config.toml
num_attention_heads = 4
norm_place = "pre"
beta2 = 0.99
max_grad_norm = 2.0
Each number is 500 + 25 x the weight over its row's rms, rounded and kept within 0 to 999. Layers, rows and columns count from 0. Numbers have three digits each. The size before them is the row's rms in percent of the matrix's.

# up: layer 9 MLP up, 768x192, rms 0.148, rows 473-541, columns 96-191
# down: layer 9 MLP down (transposed), 768x192, rms 0.105, rows 473-541, columns 96-191
up473 100:506508533474480521492470481517535517545527519516499454542467497482514470504493499492469487500475493479507508530476508482496525449510491518501503511492543533482481503548533499506536479487511489537529526528502546473483489554492503514508482545490477507512485500463485505485484432517509499530
down473 092:508480513532518504522508494491482514470526523507435543473493507525497513483522457472525509494491493505484526486473515517519548478479488510501469459517493504498507484480458549502491454522496537547521484484511519529519472529488492475507550546499439492519499479507465480519512484463447528502
up474 094:521513457516486511506542487468557518517498456528522517515500529484520505507457495540473543515525485504524472524506486507539533496536494534529509561469522501512525490455549536468487543521506530510516483520484441510506511512532495468510532488484479521498502483503477460537470492515500447525
down474 098:521519490473491524506458529538529472463498513521497522495477495517485480495480511509513492458546453512526525489525514548528493481462510462525470479499481497540471496514478495525449492457510490487467494481513537509471458485477529512477511511532538463480511515474540523504516497536494528497
up475 089:517510508488499518500488539472499485484496504496528483478519514512478498545533478516474504537500471488515495515501530488474526543546494493455516541497495524557479489490545512513532496496455496494511493474519525496489447500512556461491503462517518500514474476480533490459469530487509502491
down475 088:508491519519540521522481499500486470525497481564516501573481479530461498499509503501487503431540505531499508490493487505518434467467504508526489535488477504416505522468482473471496523476496472499495485490477529529511470499514504497509531522508473523510501516481465520517516504513488482525
up476 096:502502513493530513516475514516480516527475472507513464487507522476520504459518467541490465518510493515466491474516480553503473494457568504477501469506507474500480474538507481491482493490518471489528480539481468475497524490519495493513508543446494508552529453502480525510491489500543478481
down476 108:483437448509512504502508545531504485500496507519454536495510513477486551495567511485495464521550471516511481497493566524514496485516461499469506536454483481503480507486509490480509531531524484470505489519514550516499499499549471515505520492523480510499477463525472541505509494541502515511
up477 110:509526502469504445477486515467536507520479529485516515523503528457508502540460445472487485465538528497514501465507453488500511503503508482463493493497492513526508484494515530477492544510481536454516519489474503464512512516481494478479535481500473500475494417465514505569497491501504462518
down477 118:490511509489494475489489537489533431511540487533506499570511495552527482501468495556528505496471516507499479514515501529514480499491530478474485478518561492454514504470501463493501523514537526502558457475510516544535518510476479526513485491496510455494533515507505493505451476496481489506
up478 108:494510489489477483463500524477496505504507515487508520528469526469479483502467485510529524531511501514512459513494495476531502508501454501497486450477480518530481451518483510533504474521529541482524450489482562514518479492504485480470518482543509523516506484482485542540515518521511498502
down478 114:513557507532513482498517448482498544516482508481485531492499500523510489491494468522506516525488523506491488426474548499472498592522510496531488477462454509501547494539524482498535522481473519477502531453499520479521499499522483498494491540503479542498472499526520563503490483536525522503
up479 098:478508493493495538513520511530481524493455532527478519546493519521512498522501473499472519479516485512490467495477524526480506487493535517532515496486492506530506489469512538488487488460487510547496527518474569487509511510460479470509499497509560497522465478515479492511507496503484461518
down479 098:458513522500493530519460480467506518502510494447539480460543477460503516470505556479534527497499451502490546491448509489515479481477528468504516530475498485486512469495495463514493478505465518498514482532490530523494500532500532511460529466508498490527528497483515466490501543542494494447
up480 099:487546534490495494507482497510499460504528479532476524493549472457468526514512533487504458507547513534468486505452464544478532523505512495527449489519471500515489474483444474505500510483524492508516494508534535472493480521498452480473519536468537513495512482481484466524418501497490486507
down480 102:504483464494499474466496489482451503520503464493518537459514517502510509508482476495526508480476463528527469508497502543500536542500511503526518474470509476524526530530525485500529472550497500521504511444486477515485520511515535537523496536456507501450477500501556525474510490511511526486
up481 101:508517522500477452485458547491510478476493528481499516493505511499495537471506525524479480505485498509532511466535528527537481497479493540515513528500491475509476473494522497521492493509484501490489535469521476503545473567480486495459518490499482530516518483446487499480517513463496513538
down481 103:473462488492528467466522507531498501473508504555473523554492488554499477489470478486491522511537504501526479535455435483477522475527481524501517477522509522492518464493502473513473538476541518531488502488494496542506512487510500508510517499496492459538505472482511486513456511541515521433
up482 097:504529475535526490500513542529471498555501477490475477542513500493462527490497523503518462511477493488512502526464494517467513541519511533519536532483488482483513489469522501521552486500472494492542538506510543511501487518492528460517476499541500496505517493527547544494513490499534495549
down482 097:520466497471515491472502420521509505500506506483484514528510512511488458460464499505497510496535526512500517468534530487536488503463459522509477464511491522512423561507489482464471550494540516516508473508518453509522468513491484516540528467548522495505508491549473503490488501520510490482
up483 102:509543527510478514474504502520473495564454461529525501483492519466536552489492506489494497489520492495503480490477518495510488488542501513500548472494515489495492481475488547542485495536520523463529516467469528478482535476484483500494503487455500520495503476497471517520472482533492485502
down483 105:522489534479484512537510503440503545447483516530516537531521500519483484539433479492505527499458537472465512503488527511475516516526493495530483517525524543492494518485482491482495477528502498521467507492517513460497476522482478525494495541525501478494502478469526507558471494524527525545
up484 102:500530533553492465479517533524582491529457548519546490467476491483482490484502471481509500534486449475506488491539526487491480464505484505490542520499528506521514516530486488510483495493458522505448463534488478490532508499528462511513499496512452492472473516534491461521507481490469510486
down484 099:465502484420528488523516526498471522474508480482460527514514478535489472521461515523528478479496495525486547535484505480480504528517485500565423468519467503513476508446513513524472508530483502504551510481502532503506524533481510483516505491513520519524469533505456492532487519481518449475
up485 100:541543510509541476511497513473483472505457508495563488483553486499505498493490487556503538490500544518468546494520475493524474501510484527481532524505492505534516486462497446491446516499492510509510486510492581500479483524477545538486512447513481505519502457517491496500482497508485536468
down485 099:472468478496498518478520523517574500519490491501460504489489504528425445507503480514498519443494494527502514517527495482508499467480552500494504513542509514469508539540535486464518520510509488512521500484493510488504481491526473477471513538486482459520515495479489461529523520454523529522
up486 090:468536502492523534489482492497542445495527510542474541541521481478516468492465508531529487543521505549471485516500500484512480479539482512482505534479540516489521542528482482525488508538479497483485508542461518485504522477521508473483481525495492523507481514491524492536502474558464512536
down486 080:501498492507456506493533497459483481502444509540481473489536545543511510507440524487513491520510482492506491513490522551477501528522497545507493491495527509465482510496528501531504467535531514566492499479471514475507528502515535515537496498478456515478476510434490525491494501500502495481
up487 102:446543508505523516487538512502464490488464509511482507507499481546486495494500462510505493494502482485484484495470499474515457439445519510492526533493530478527486536513526551468457500504494522512554522501488479519475491491526487481514483499478496498511502479460537491489510474470522506522
down487 112:509464471477490510484548493500529503500515496500506499461489496492452489494541485508524511518543484479487531458506496522522521497520501473503501491453469515537478492517515479560463552518530492554462499465496494566517471444504517524521498525550511479500471507507511510512538492542490502502
up488 105:524483521470492527500492529486500490507508503484520466526511552449552494485525531491558532526497520526500496454490526445522496479533476516494518463434487506534492488519492528482518495502437506469517513470467500509488499491499454490540485514556501560481478494460479520516495461499559536483
down488 107:514501473485497504527495512486493460526534536488452502479490504513549510509506462514477521571488409505523513498468511487517491511500475493508513504535471471492491499475512488547543490496504496492492471467518476518494503503479530514564524450508495477474502472513556507473501499538484463494
up489 105:564486509483489472485506492545534495490482499473482535505433513486489506545495522482507464493443511508476488497463480492472526484511493494525507495503476477526538488476498520515518477488488533538491492507512522498507496502517476534459500479532513510493495535494413475482503502530499531535
down489 109:477497513522523461499515488471483504558507528536510517444500519522491468484519477493506523505503476496511537504499565522498459484530523500535480527473475544514487455482491458494479511489526447472461510524494521505465492475474509425486536487469505536496539465503554508523478512533485492501
up490 095:456498489485483474527519532486513529495517513524491508468501474497489490535465502512505439495511496534494467493457513499520501483520484522499538541534525487533565495505459533540495482507496511496508469462524478489446501464521507488457536506506513506522485489533524538517494484465476486467
down490 103:509504518511523494524491520525523512542475527512520471516482513503526532516512526499478483539473498545509479511486506510459495535473464453558471450527489476479464498478531495513461536547468503472469461503540521498534482455497535478471482517527522547466493487516539521530472492542502487427
up491 108:528502459515496510524467534558509464515521491490496498536538558451484506456497483528549496497521517469466460563464493512521529474528527513492495500487490498466505449560515493511491471502510476509515500488472510485493509544514502501484486548464496542489533522463478521519474514504502481488
down491 117:553487495529498508491478534483511518497521526526446498486526491472523467510487510500506516517528515547543476485515532481467530510507495485480543508530517488536533527528492476503480515492528513524518499495455510507492492486503507486499496538512513477527528522503493570500524422500538511503
up492 101:482475499528536576489456489519484503508503536524505464497504509489496501520501487498520476471480513507520528531448508479506484488515494490500522519483479473513469527476502502509497510516523512535524509492517536550457492513540461532498513515473508489490523483493456484477502514474521489477
down492 095:512548459515504525481510484427515491498537520486511495537508476537485505478491472554505515497493488509486484466485491521499487539530486525486506492535515537492513502517490476538501509488518514501510478503502483472513542521533510461528521527468456487493509534495516507528504522455505482569
up493 097:520482463540488477481492525482525458476531552507481512568494527500539513486518521498514497552502491473480467442514501474524519491494508480511496490530483467526537502508481501499530514484499506475512504521546505484499488513512461549479486486507486508508477486473513510514528502508500522485
down493 091:520531521510466526490480480551519503508471504488514535476497492480453457479529457489540486490487485498488475511502518492485503530550483555471466494491515502499477491495486485520490481466536503453503451467464475516476512512436552478511509502466526516536509541536491527489495492510472441537
up494 102:478521492484522525526476516507538484533533502486511499518502477516462510525474479483506477491491525502451521492475485533542489483477507484504519460482518508526505512550552525495493470572501534491497517445518539484524503506461513509473476510485507479512489505503493508525481462495536498503
down494 108:509496523475504529521518470529537489510486501525492557502492497507525484464506463556512517491496515494537509487449472459479479507523461522496499478477484504536490494516492505491471458480487493504479491512491465453472499505540485459534522529501515521500459532503526521491534524496488532506
up495 103:472450507500503550485476495457505449516486524527459492495475513489486504495487492514480505466529507491507460506503504475537503491550540472520464502472546495490506498491483479519486497484489522490537493525450473512478548503528491441485525517464486491520552456501535497551487509521488492474
down495 098:469504490507516520512533455497537527536483490519525530506483517492504474492467518485459477527475512508478512467520508497437518512462477490481555518487500495523484494525521517492455511535529477505475520500508505512502481481494513506510507517526481490509476538478454554483537478485485527496
up496 103:485491469473523523453471552493502479479455481515516491495468475519480503495536490545486480531503478490557525472536537516482514491553525525522482473511493520529490522473476500504506488491498508473530519507501529494483514502494487520429519507494505494496510490473443495515514491537469457517
down496 104:512471447486520539477501484495513467513513478466500484489507431521518500464494483493506514529534487500526531495448518516524506524479517512494499514494501504484519445526511525538521532472476479519485489487461508520502480498490487540529502480513495488526517498542505499499531482535421471521
up497 096:506549450526518492490544513494496525506452526508513470456446520501470480482456534532484511509521491506536551456511514483515490527489511520521506466511524508512503519531519530516482515479509524559468525528487524483487521459485434525472522453535503496477506503475484515496484452483507451499
down497 096:461529526477433479543507514440486515492475499519491524480502487499481483513490535470511497516497487478492538508505521490455461493518490477502476490514496459450550491493494506517516512509483519511500518519494540468464468519497472490535494494476492515501538529532527497549516516539514470492
up498 093:495479522524502500505526503550478497521454495498498519562490475488483519525525481495472493510473486484508541502507479487512503501498493491503477502477548495506482544522492524495427492515523518490472539511503501489544527469500468476524475547519495488534504525479515494442477493498517513531
down498 083:505472491466515501486460528489517508463572516496509459500510509485526453480471526520545443473537494502473498494524522500502503512514516517525509478556487503510507465509488477521511496454442495520512440507463467513497475522475516514477526458488511531492491495538498511537532497513453455493
up499 098:534488522474476510499516549483484495488485513499532436498524487488489463498495487504495477480456462501496498516510546502492498466491500440497524544536507539552479490522542494539460460497550514483517500496509486560521473508486494493505494513484510533468483506499489508498505486449503456504
down499 107:493504499528453476499501498504481455497485491566517507501518507510517538508494539506521462497545475492506479504504508494495540517510523523487495469489534500508485501511468464504505506535519490524473508542502489459499464493500478472529494564509489463513499474502563479521479513476520517467
up500 095:547522458517489511511487529488475477487513464526507478513476502522507492466494473468530504518525496517483528496515494520523506513428472508512511482490521496511509500529517485485473484505475495494535481461523531535483519484547526464534490509542515533452531448502514497527473507505506539510
down500 098:484487488493486548514533471491514441479460508474499531476509470452468476479480487491482470473511453479462480511512532513490527485539513513489496469485535489517458473468504500524501495461539465498498466505488474513504464482491525504494525503527496467517523524474481502454517499533542495481
up501 102:529523537477526504533499478520495511521506513555456491486499540498460487515481538543516470483495530478468519514507488505532476492513516462456544492496470527527536508493489499509543472516490543500490477494492546504473473483461553498437500546536481456513488493510470497532494501456520489521
down501 112:543499489457464485493535492511492489521523497523509546538531537485470526496486489522502536501490524527481525455499486512494500509460533511483467512493473461547541522455518521512523508492475514452532463487520489524462515530438518505503499497533460497491472481500502490486517481494505450486
up502 101:504488493536469513500462450495515488546473530526479516474477521523479473498468468520510467511466465495521543477492533489524480516483489502533485484462531513497455440517473493494441486509511499494473497502515488488509507463485479495517457498531495499522520515532491482539476512506480485526
down502 099:506484544461537489550484525506504477506507482457501508520514495519581507508471488509480507511510491505503489529475420501469500485549548519491477473518541522499559524475502504533551509505478512488500490506509520481517483549523506499514481479522516537424492493511542467507500532524509510484
up503 103:469514516499538502504471498501535514507474504455506516511547487508496462530520567501507443490506501537474440520486531470517559483479524500482516476539474512496508491537471497502511498528516515518525520509528495504514497509558506431473533493472508473476450507514486525552495548494518478508
down503 093:516479478494466512525514472497471490509513485514503472497482510511501532470482491491508546506479475471495564466477491523550480517485490481516491542506522469529510489420511484533468530469466520448476498520511458481490493491458496504505482525538491460472559497472533487447489515516507529484
up504 091:506523472475472515489495533546511507495438533539473498468458515538517455487508516482509516507506498520501540517520528515494482491465510490502530484437506568497479454488521491512502467497507477435493515433490531501498498516504511470486490517494522516517506467470459536489458499510533497478
down504 089:505511514512515527448474426477536502497513521481508501522464474488476548480516480514523517467497468507499492503521466495497479521498485484489506497506465510498493497507509449506469556472509508481523449554512527491490445521488518521545513511526514487497484518484455481511506546508481471507
up505 106:512511480513473517468485444509498467508533509492485515493521504508495485512501519483498531479479444497514523555551473502531522457487468501485541503561489446487498510505519539462494449470537491497503528495514546474509502508535458504474473506494459473487534487471522528495490474484501530526
down505 102:532487497528507463501472564502528486536507442511483513542525524505527502512507490470499472497513514485519504468449502490484519551515510516498496469483531550522509460502540486519494479524478511534464487521518488486522513499483492477485562530470524557482480450509486496463507519496508491487
up506 092:497469502491512523486510510504494481504486517497513504478554556453506504497524504544512480491495469490542489529449546494537487502503532508545506525456523511537501495501479460503483492549530535470500504487531500475475475521485516496503494524483487493479498504534465470529500480526513457519
down506 094:529522502515469495515496480483477547493496483528467482526490424495502507492475477468473481509494495516475540513498466535484518441510551504499477480498479500448487524462462501507501494481511474514509514526532486607495473500505490504493512465483460481509504500486445531505505500517470498500
up507 106:538515516499476503533535528546505471521452489527515524537473509495504490518536470483534499483457482509471461539472452481515484501488448539523505544538499480526529523524484466496473528529528487492550524521502484527488509508515482527498500487501487460533522486520476466518521519455479486537
down507 109:481495481498511513439487555467488533496444462507478497477532509490495488457539525503511478543535509551530520509468508507505505524491534511503502523464501521463451499503468489514489501469511507481487474487517482523492493527514507490521505547533482526535504507479437523520504483475501511507
up508 105:465527483504569510523482534494475500510476498492549476482505499481536518506508489504484465516504515524483476503487540520464497531454509495489494521507549508504480517534523513502487445523519526508505527496498495514510489484472466504518498523490486586524532458499473514481525497442483507488
down508 101:503485497480483503498546470554496521469516503503480520493491476495435504511485507487509488515491470487465464506486469521487524494560524539540496514440490501483504484498488540520511473479475489476532492512457501502498493468503512498485527496481433482521492464490498484524494483490524499513
up509 105:539500504499458480475486494523491494529485481533495498514550488503477445540482452511534488523498500504478502526543506533460527465520533517495519493498532525515522507454509541516497502488475548478511530506459468521501449516496491549511429514529502507555449507489511506512520492482505505519
down509 114:504521524548501556484520518489477522509513533496516518497521454512504518464538498527468511490491510540518500473532508509515480449475487466479464510495540512479507467499456516515461534513508494499491544510494536492488436477485475530524495496524470482508526494539519488519506499504500474496
up510 100:445492530491519514515453459497469492528513476539488457537551540461503483526476523534502482511492520463506520494500475505508472507519473505510483538447472457479500500566482476489492534475497483525497508499530509530491476515490534513493494522479487547508493522496515536454510459493453476482
down510 091:531498499525485509517443513509512532491464482470497515478512465514467443477476496496466531485510489518487523520521510542507506455501541529483480495496530479505547527455505480493503500520528502450479526521467472490519508483471512520483526464571466524499495496509471437512490541520522522501
up511 099:517466538479511518490500480518509475514460493485497502493468511475510539522534520514515457522450502536501515473482502469496510450468505487530452543520486510498489504512501486476482542515473530521511502547533534458471477458517521458521508520497490487502458493497488544515482503480532540498
down511 103:480556481475496509522488525526512524507490536510476534498494497500479491498479434477466485509520460495516475536465528469485479507487502543497486515481534544505457493469516488477506449478510522504521475483467500503442520490518552470465520488519534503539509509505515485472505475491501476427
up512 099:483544506500498473525538529471482479530474483497444503499525513478548514485477496540551517560553503510474463514494482509520478487515518491502469495496484477450498494512494465507520452519478514515515500495489536522528493481504476489526491486472496485564435512477501453511536465496465474536
down512 111:532491514492522508511460468528519491500531497441518470466500510505540499487484502474492492471499472497522508521502523537463480484499439453482517483479492505512513543523493519535474505510524426492464523495492499496469494491469503504495454492515488501424492487523450477486542487530485556460
up513 105:500500484445505483527482529486436512484427525517481475501531501499500559501479499518491527513499487486536492513500461509528481512508470505578518464468497509508519527504509505479480543481494497467488515441491539485494480494486539525525504519544526518529540486541482528497529483508476500539
down513 113:465467493501489492497487482516518482486511507499514478458504466461528506505511498488456471520507477480522509481478493501450498458479481446531477535472501483509470457421490511549490494514503465467458464520518523482450538461491502486558460499508483474487462485482527479529485451489485505480
up514 104:480505528506483467512483511498477486499513484526485521484517511467516469497493502530554491497469485529508489481548529507465511481516517468496523474500499510535500532514523481453472450465504440491475521513474511524533508510478516522490521494453431513483490443489510502496524470506467470487
down514 106:502520508502535483507497475511471496479507525578537532481480477524515510507520465536502503477501487517521586501481509498500510500489488496475509470486494516467513475497492502520502502508502499504542467537431503485508489531489545495506510515539495514484490497493548476488489502511502492447
up515 104:487490451543509493482512466455498488486509528513462493494544507469491475518525503486538518491502485507507480534487493486492497493495494474541505507531558471550499460484498531489513489528423501522463519489485482503503481519479448536557501508489478497484501522510483480462528466483510464476
down515 112:553477474444483490491451493535496509498471473505502513541496519495475528493467508499488493515534522517511524479499515526507472510492478480506512532461454494455520509500507521545480521539516477516455497453500541504529490473492473518523533477482505497557485514518525544513530492494539493548
up516 090:506478487492485468475495482503479482483470486550469486537493464494505513528485525539446493464521455504501545527515548532524497453529487498533480460501457518505514514495478455511506539549483521464485481504500484513557571532501504490490506504450526495519535517496509560473489488504493471524
down516 103:511516441528495497486459517519539484501521521513491500438503447497479479523486457505458537493501524499490469503530521495490524500501541471507524460481489517480505490499489539506498514484497556460501502529496501448496518476495488465492460489520469563447476523507476537481503499487490487490
up517 105:464525521535452453511521498498504528496488551517450526451483475496520444468525495504507504506512488504515474504523495509439508533465496464463510461492500481516484503545508476517491522529495493503478482484507454475501499498492524545508495453493485533537503499504504452479503496498541499509
down517 099:558499486490508522513490485531495489502492466486514489514497526517498480529464511504540531514460499476530498511470520505509493462563501545489475521466495511461509516503489491518530484508533480460519492528472525515457516495515502514517521526518519493476498515495538495517531471484452466499
up518 099:475498532464533513518485534525494516512473480504512469493540497511471454507495495534510471480448496539503507472516515485508581476463522509494475531483488484493485566516529495499504519537468516518491493484499537465529523460470527472569514481483518496471492497532515530499502493475515533518
down518 096:479562484506509492496465483508458478495548517518521481486466433494509472512459502473498517426572508478485475471504515481488480508531545548513494463508474499498512492535496515524514491508535494499533471499488458503501517528568495525459485495486526531497493530520455490523504507503508489522
up519 098:511531489516459486459527504511450510501489491492511469487509514455532520551519527511518536494501494492493522520543509513511467509485486512483490518470509500510456513509480514534433516509531492509542488476480491485463481517512500486498481525485494488509514482487490514472482500502508508499
down519 095:495493486506516524515467507516515507483449492483527533538499548515495486465530447499447487521530493476484504492445531512525530456517469492481520500513544513502502499500496498503512502497521502526477511516547531520493486499456524532488539508511476452503512526505488491485504504537480504467
up520 099:482483496491477450535554497520509523488465473499515504521487498511496507492542458513530510479446517474446481515489507480481575507482504500507505518486503485466504528495506519513466529512492521523520508533544483463475473519519512485494478537503470502507468513507496513522519510485533534519
down520 088:502511498525514522456441493481467498499470485519502505480543520494503493480494499549451479527534505534503491498535496501516476516498500479499531497554540530522485478504533476462525473474509473511522505507504519537504529507496483541532503464519499498480519494487473527455492510509452514503
up521 103:510523488482494492492527463489491530517495451544522491534546477484491479543493478551485529496525497494501494486526472495487497467499492488533463543504511492550516460512491496481491536490477472543488488469506514488480486496531506550506471494513478511491469524513494490495473470481528429479
down521 103:466487520526528517536458506489502501515494527501477521490504474504502522480499493443521510484487521487529504495453522484519495504475514514470513504466493485481535507443460512491474490551498497548471472528507543569459466529501497472513518463471534491514478465486494505530535523543493485524
up522 099:543532540453496501500548493509503505495503532510534455500554475447476547477492487539494475494511522555521519522514535444484467520511521482484505486521498517541486511471474457478493518491497528527467507491500488497473479497505505523535496474503502502538528461513505494516546500475509504510
down522 102:475493503491570517486480543517471505485511527490525520480524527532508526498493507481516489504512488500494475464526483522493564496483517501490445542466485503477463532501496498486486497503478486501533478514477537523485496494513518525471456516486508537487498491460469483508478509552528484489
up523 100:477504515540496503517478504481474498482544504517526512528516531495470523487490543495478539510514487526489526453511540502474495458479502444505440539489426507524467517471473458547482536500494503504466505481500524545499489475532511489504456500499492508519493539511539474510526490498523442467
down523 090:486491489474551511534525510527509500556467494510453511504497466511513499529452499488478489494509540491552492526498462506520490500527515535483564476485528518505530489506523542510472458522524486505524461541486495493479550513484481492440574501511520482509515534484469553488497508505503507501
up524 109:484487490508501507471474502535492513495493463529523519492543495553509505508513475481529516508470510562495499515473505511485489475510452502459501529536463528470486495485461541465473458521546541500511544495502470487476578530500498461514506478439509491540522504475502487445532474463506463500
down524 109:471488458470482512503500512534537496453508480512472479527471521498505468509518474493511479507468514438507501494505476467460495533512519503476513483512508500562501524495553431477540529489521486495467467517457478512500513510486524520478505559529459516474504540467455495523506493486520491504
up525 109:487525482521509482477503489477534483507512500503480539484501504492522485518487463520511541498507453570464469495544515452518499515533460480522508531481508507531565498451462484459473446491485523516478496506485479519521509542515524514512545474455484513418554474470488495501502489510484530455
down525 108:514450505501491510550501479512519504511477497498485550485508569484495530452485494517503476503521517448512498516519523520513450501497525522522447512530505480498479463525499527512495532474518524520495488466471514496512508462466483473516485490485538488526499509479520487540473485460487507511
up526 103:486495470524484508532488490476480529530518475535491497520508495483496492464520488466538515518504487485467482474506475494532501503529510511489439536538512460481537502512495497526463492504490503505487505418473491506517486559483501530521436484493501498503477477451519526489568501518503493511
down526 101:543483499508492478489529496545495514501522509493491502527451501463494492520450522462492460503484477502489547439484475501465511478474493480484530442540481520574482482474527513512509508498523481493515501499506493493519480484495533528524519523482516504511478515534463473525512466503501489508
up527 102:542541525498491503529492512531517457462472490525480534502480470473450519499452523516514483487482528528483506467494461453482513516485470501442462557542495512529497461512476478472496521529484568506503482518496501466523463498539472535459490480563473553505495520520488499459479492498467512490
down527 106:469462452500543454502509475484518508492501539508501486471527484478520515454519482481496538501502463492564424494494526516502510456534512565466467450508522492472512520499480492514512483501474501538509505511507514495458502523472532517539475537484534467502543504493545505453454464505474525486
up528 097:516544521513467516465452492478496504504528500517470516515492518460515491540494504480493497479490543521525501547538516481434517549506557466474519480506464441515486515541503503494499504511513505533487484467471491466496479519523501513511553503487483536518492517528529567536517478527519503483
down528 085:495488501488533494514568493532518525520484495506505510513499502513474485491498477522506493537530494494528477469473518525524517457516477534494511536474516545479536513478518508503509493503500493496531527554543511497489529463495512523512488497496546464479512504507519415473509494493500499533
up529 099:478514479543451515515462468529528459449502461492449552488466504564522503493472476485475510551547513508486489504513489463508509508537457512505470508501484471494482531523546496456487511507479500510489497512440486490523507512483434533529494481497477463505495521496477495472464488515468491467
down529 100:507513477445481474477512484509457515531466531452509514485473529461520507516544496531521500486505467519535484477501548531471474482457482490487514483451507509505491479484493528535495530519569516464494508512498500511475536505525574502522527509508499500456474469493491533550507500489520502518
up530 094:550592473582490481502477496448461485518503552503462535512513457526514535512471514533537502516493489474531499462499553499487496499526491500489498508462474477513511492527486477520513501543481489489455485525536490501508525482519484561478515495577485538495455497469474469476512516554510520500
down530 090:494450486519471502486518472502492559503461452538484477485533458495528471507492497507499504476492497483492500535511476513506480512536455481500521473542509446485515472501478486523465479487496512549521499475487502501504501493497523505529481485489553501515526533450533511485502503510474515495
up531 107:502482495497520479489518516470502488553530495521485509475505466478501506519528535501479516509514492497489494521500491495476516491519504467511528507477488564509519552478481464483558463496493512448517488483505476505444484514488487509464549519524444511479530510518486507475499440509526487468
down531 106:446498526481463494510507463513480526535475495514512504537479499507441518485523500468529493522544505497484502496484487460535468521515526454490497509502480540507515537448486519508468507547511518510500504530528524521485497499508488465538426486496495515515496528520457479496524538516515498464
up532 105:499525513541513521510531481524513488508480499541455574513529475502524530499476511485527466517537443491507497480497420490466475450465489488499498486532475499520524479497472471481463447527479488534543519510491518502497482477516496552492444537502496534506469529481477484478515501439483498471
down532 104:471479516454506499478445527484503487513566489470516471480480465493500465538507498559472535457496491490509484493519524516527517540551528472482490477478474496504525504499533504532529529480488465461492538512515463491514521492464489492516567444487499475509516486495518490505473485553495481543
up533 098:504539494479500489492465482488490496456495481538490460509454542524488537504518521493487466486492505517486516490489497519521486539483463501493465547521505504492534481486490464500503498495533508464464487515515486531509466477521514497461492475500511502495528459504494494543476538526503532514
down533 103:502456506515498485451541517486520537427468490526521513512552523506498506455463524521492503510519505499526471506515480500493499494493553480480517485521493538488485483516507434472478555475480516536521526505514504506500563501528561532534488562480494454478532469503531503468538464500474517464
up534 099:543543519473541512504461517556543515499541475520547482500493533516484477452525502477512488483536491519493485545509469496497523488480483532517453470537510457517469494506523528515495474505458485500500506501484521519491489498524503444510470498519517520519534451498537516512474484498488528510
down534 102:476511524492493486491505478492504542520499497510449502534510527462495516542524525476505480497499472506517483483558467509498458517504500487491510522455469491490483483494493481528528537457503466499509516570508497482488529498477520500472541525531518496450506522454517461514488495469513526558
up535 098:514479490498529507510536528486487482503486540488529480470483525458459500506499513485543482468492530539553456503508509504504489500490485459506546522487507489478485488497502495499528486538490492506489517533514530550501488513526498491482512546450518501488494470515456474521482509461523464467
down535 101:518480491489464459519496460483510494528522503476518512472499496536508500481494487466484548502516497537506476490530502468463536503507471512448516491525492510522504491537524514484517481494470534459470475447511484509515523493497532443530514518484532506504482495521486502466499444502490483499
up536 096:525456455488500509513498467502471449494508510496505491490455531468498517528516517510533490506502498494519496482494521532515492496530460494497484547483462518484550540487470510505498503517501477471498502532504541476543521508487461495491472490519466466553527464492455523474524508460505537560
down536 105:542550466454504464457526536463524481535462527528524526456522443472508506467505482491489512496511527478508494511506497514501508476490502513529461516515508511490512500484553473528506508474496489459518531495493488503460495470455508509509470535499503491502454493511462485481478479478484522456
up537 102:512461529509550503533467509428480510511502448538519510494489467477509499465485480520543496547519512489506544484506433456508442492470487515455469484490536488507493533475507516473479484485532500509501502515499523492482484501538480479507482510494457496513480504474491476512509484479521482511
down537 103:466539493513511505493527504504509460489527503490522494486563504506504485519504484521571496486539488512512534508528523482539532532486523520498515473508491512495502493533489486554509462554515501511532434500487521475502542485488496511461510533512479523500498514500491502513510502485480504487
up538 111:475500425504508507491513529537499449522479507515523519515482510484516510505457481544513549518463477541506500503488501506474485529497498496512499507503514488515474472513461517482442489525482542489443529448492505516523482524502489491537502493507513527514496482524503494463507472438487471490
down538 116:480513507531513515510529450482442491515508526500542531448497505474481497455513498532539495521489498508481462467507468531497499467493463503486515511477468497512539501465518481513497522531481511531484514497511499509519454473468487531470485486472498489527510504467476500484502486490476499473
up539 099:492495507476481484509527494548502482481553487520504512504454532454521483480504541513496471519518503498503520461499477449516507508529500479516476484530510497518483503497464531513518498507460453513528511508486506500505506460515458491507503491508487532503490487471472458491493491492466508505
down539 095:540518463504537484496466494461460519518465484467490469486506462509465530517524473504494542493436511484494458526486498552538484457498499516490498503447530483449502529531489462494461508492495564466464525480467528478467491542505537511499498532496492482494478476508484533491505507533494468498
up540 103:478517462462503479535501476484459500486469476487523525490525540529503470542454479453484509495534519554468523525512517477479520490534542495459500495505479523503499513524494508525484487466476506482511529483466479536520506503481476501483522492497490453508462495479528457528507502443458488521
down540 111:518486513495509507507500496510539460525544491469534498566504494501540545458572561467475507473470480487518489510516488468482440519510508468486512529515504435474488500516477505496548515516510497500496513490495525496554535541488502479459473467509515505502489493505484490483467538482501505519
up541 102:488511481490528543491510515537508491565510459500473482529491517512504496470500499532481473466520492526525474507487497468466491524511525514488484518487522491481488529488507498508489479470542520511545566553482513508497546478478451471516511513500503470530536480493549517506500473507534482520
down541 092:524491496506493486476497455496486546463501550492502488475512500527484504508520516475494481539469512490503540514514540525522530492486509499508554514497512499495512487498497537514515539525446506481437448474491506467511497519512553555488514469505486506495483529473481507500461569524458503500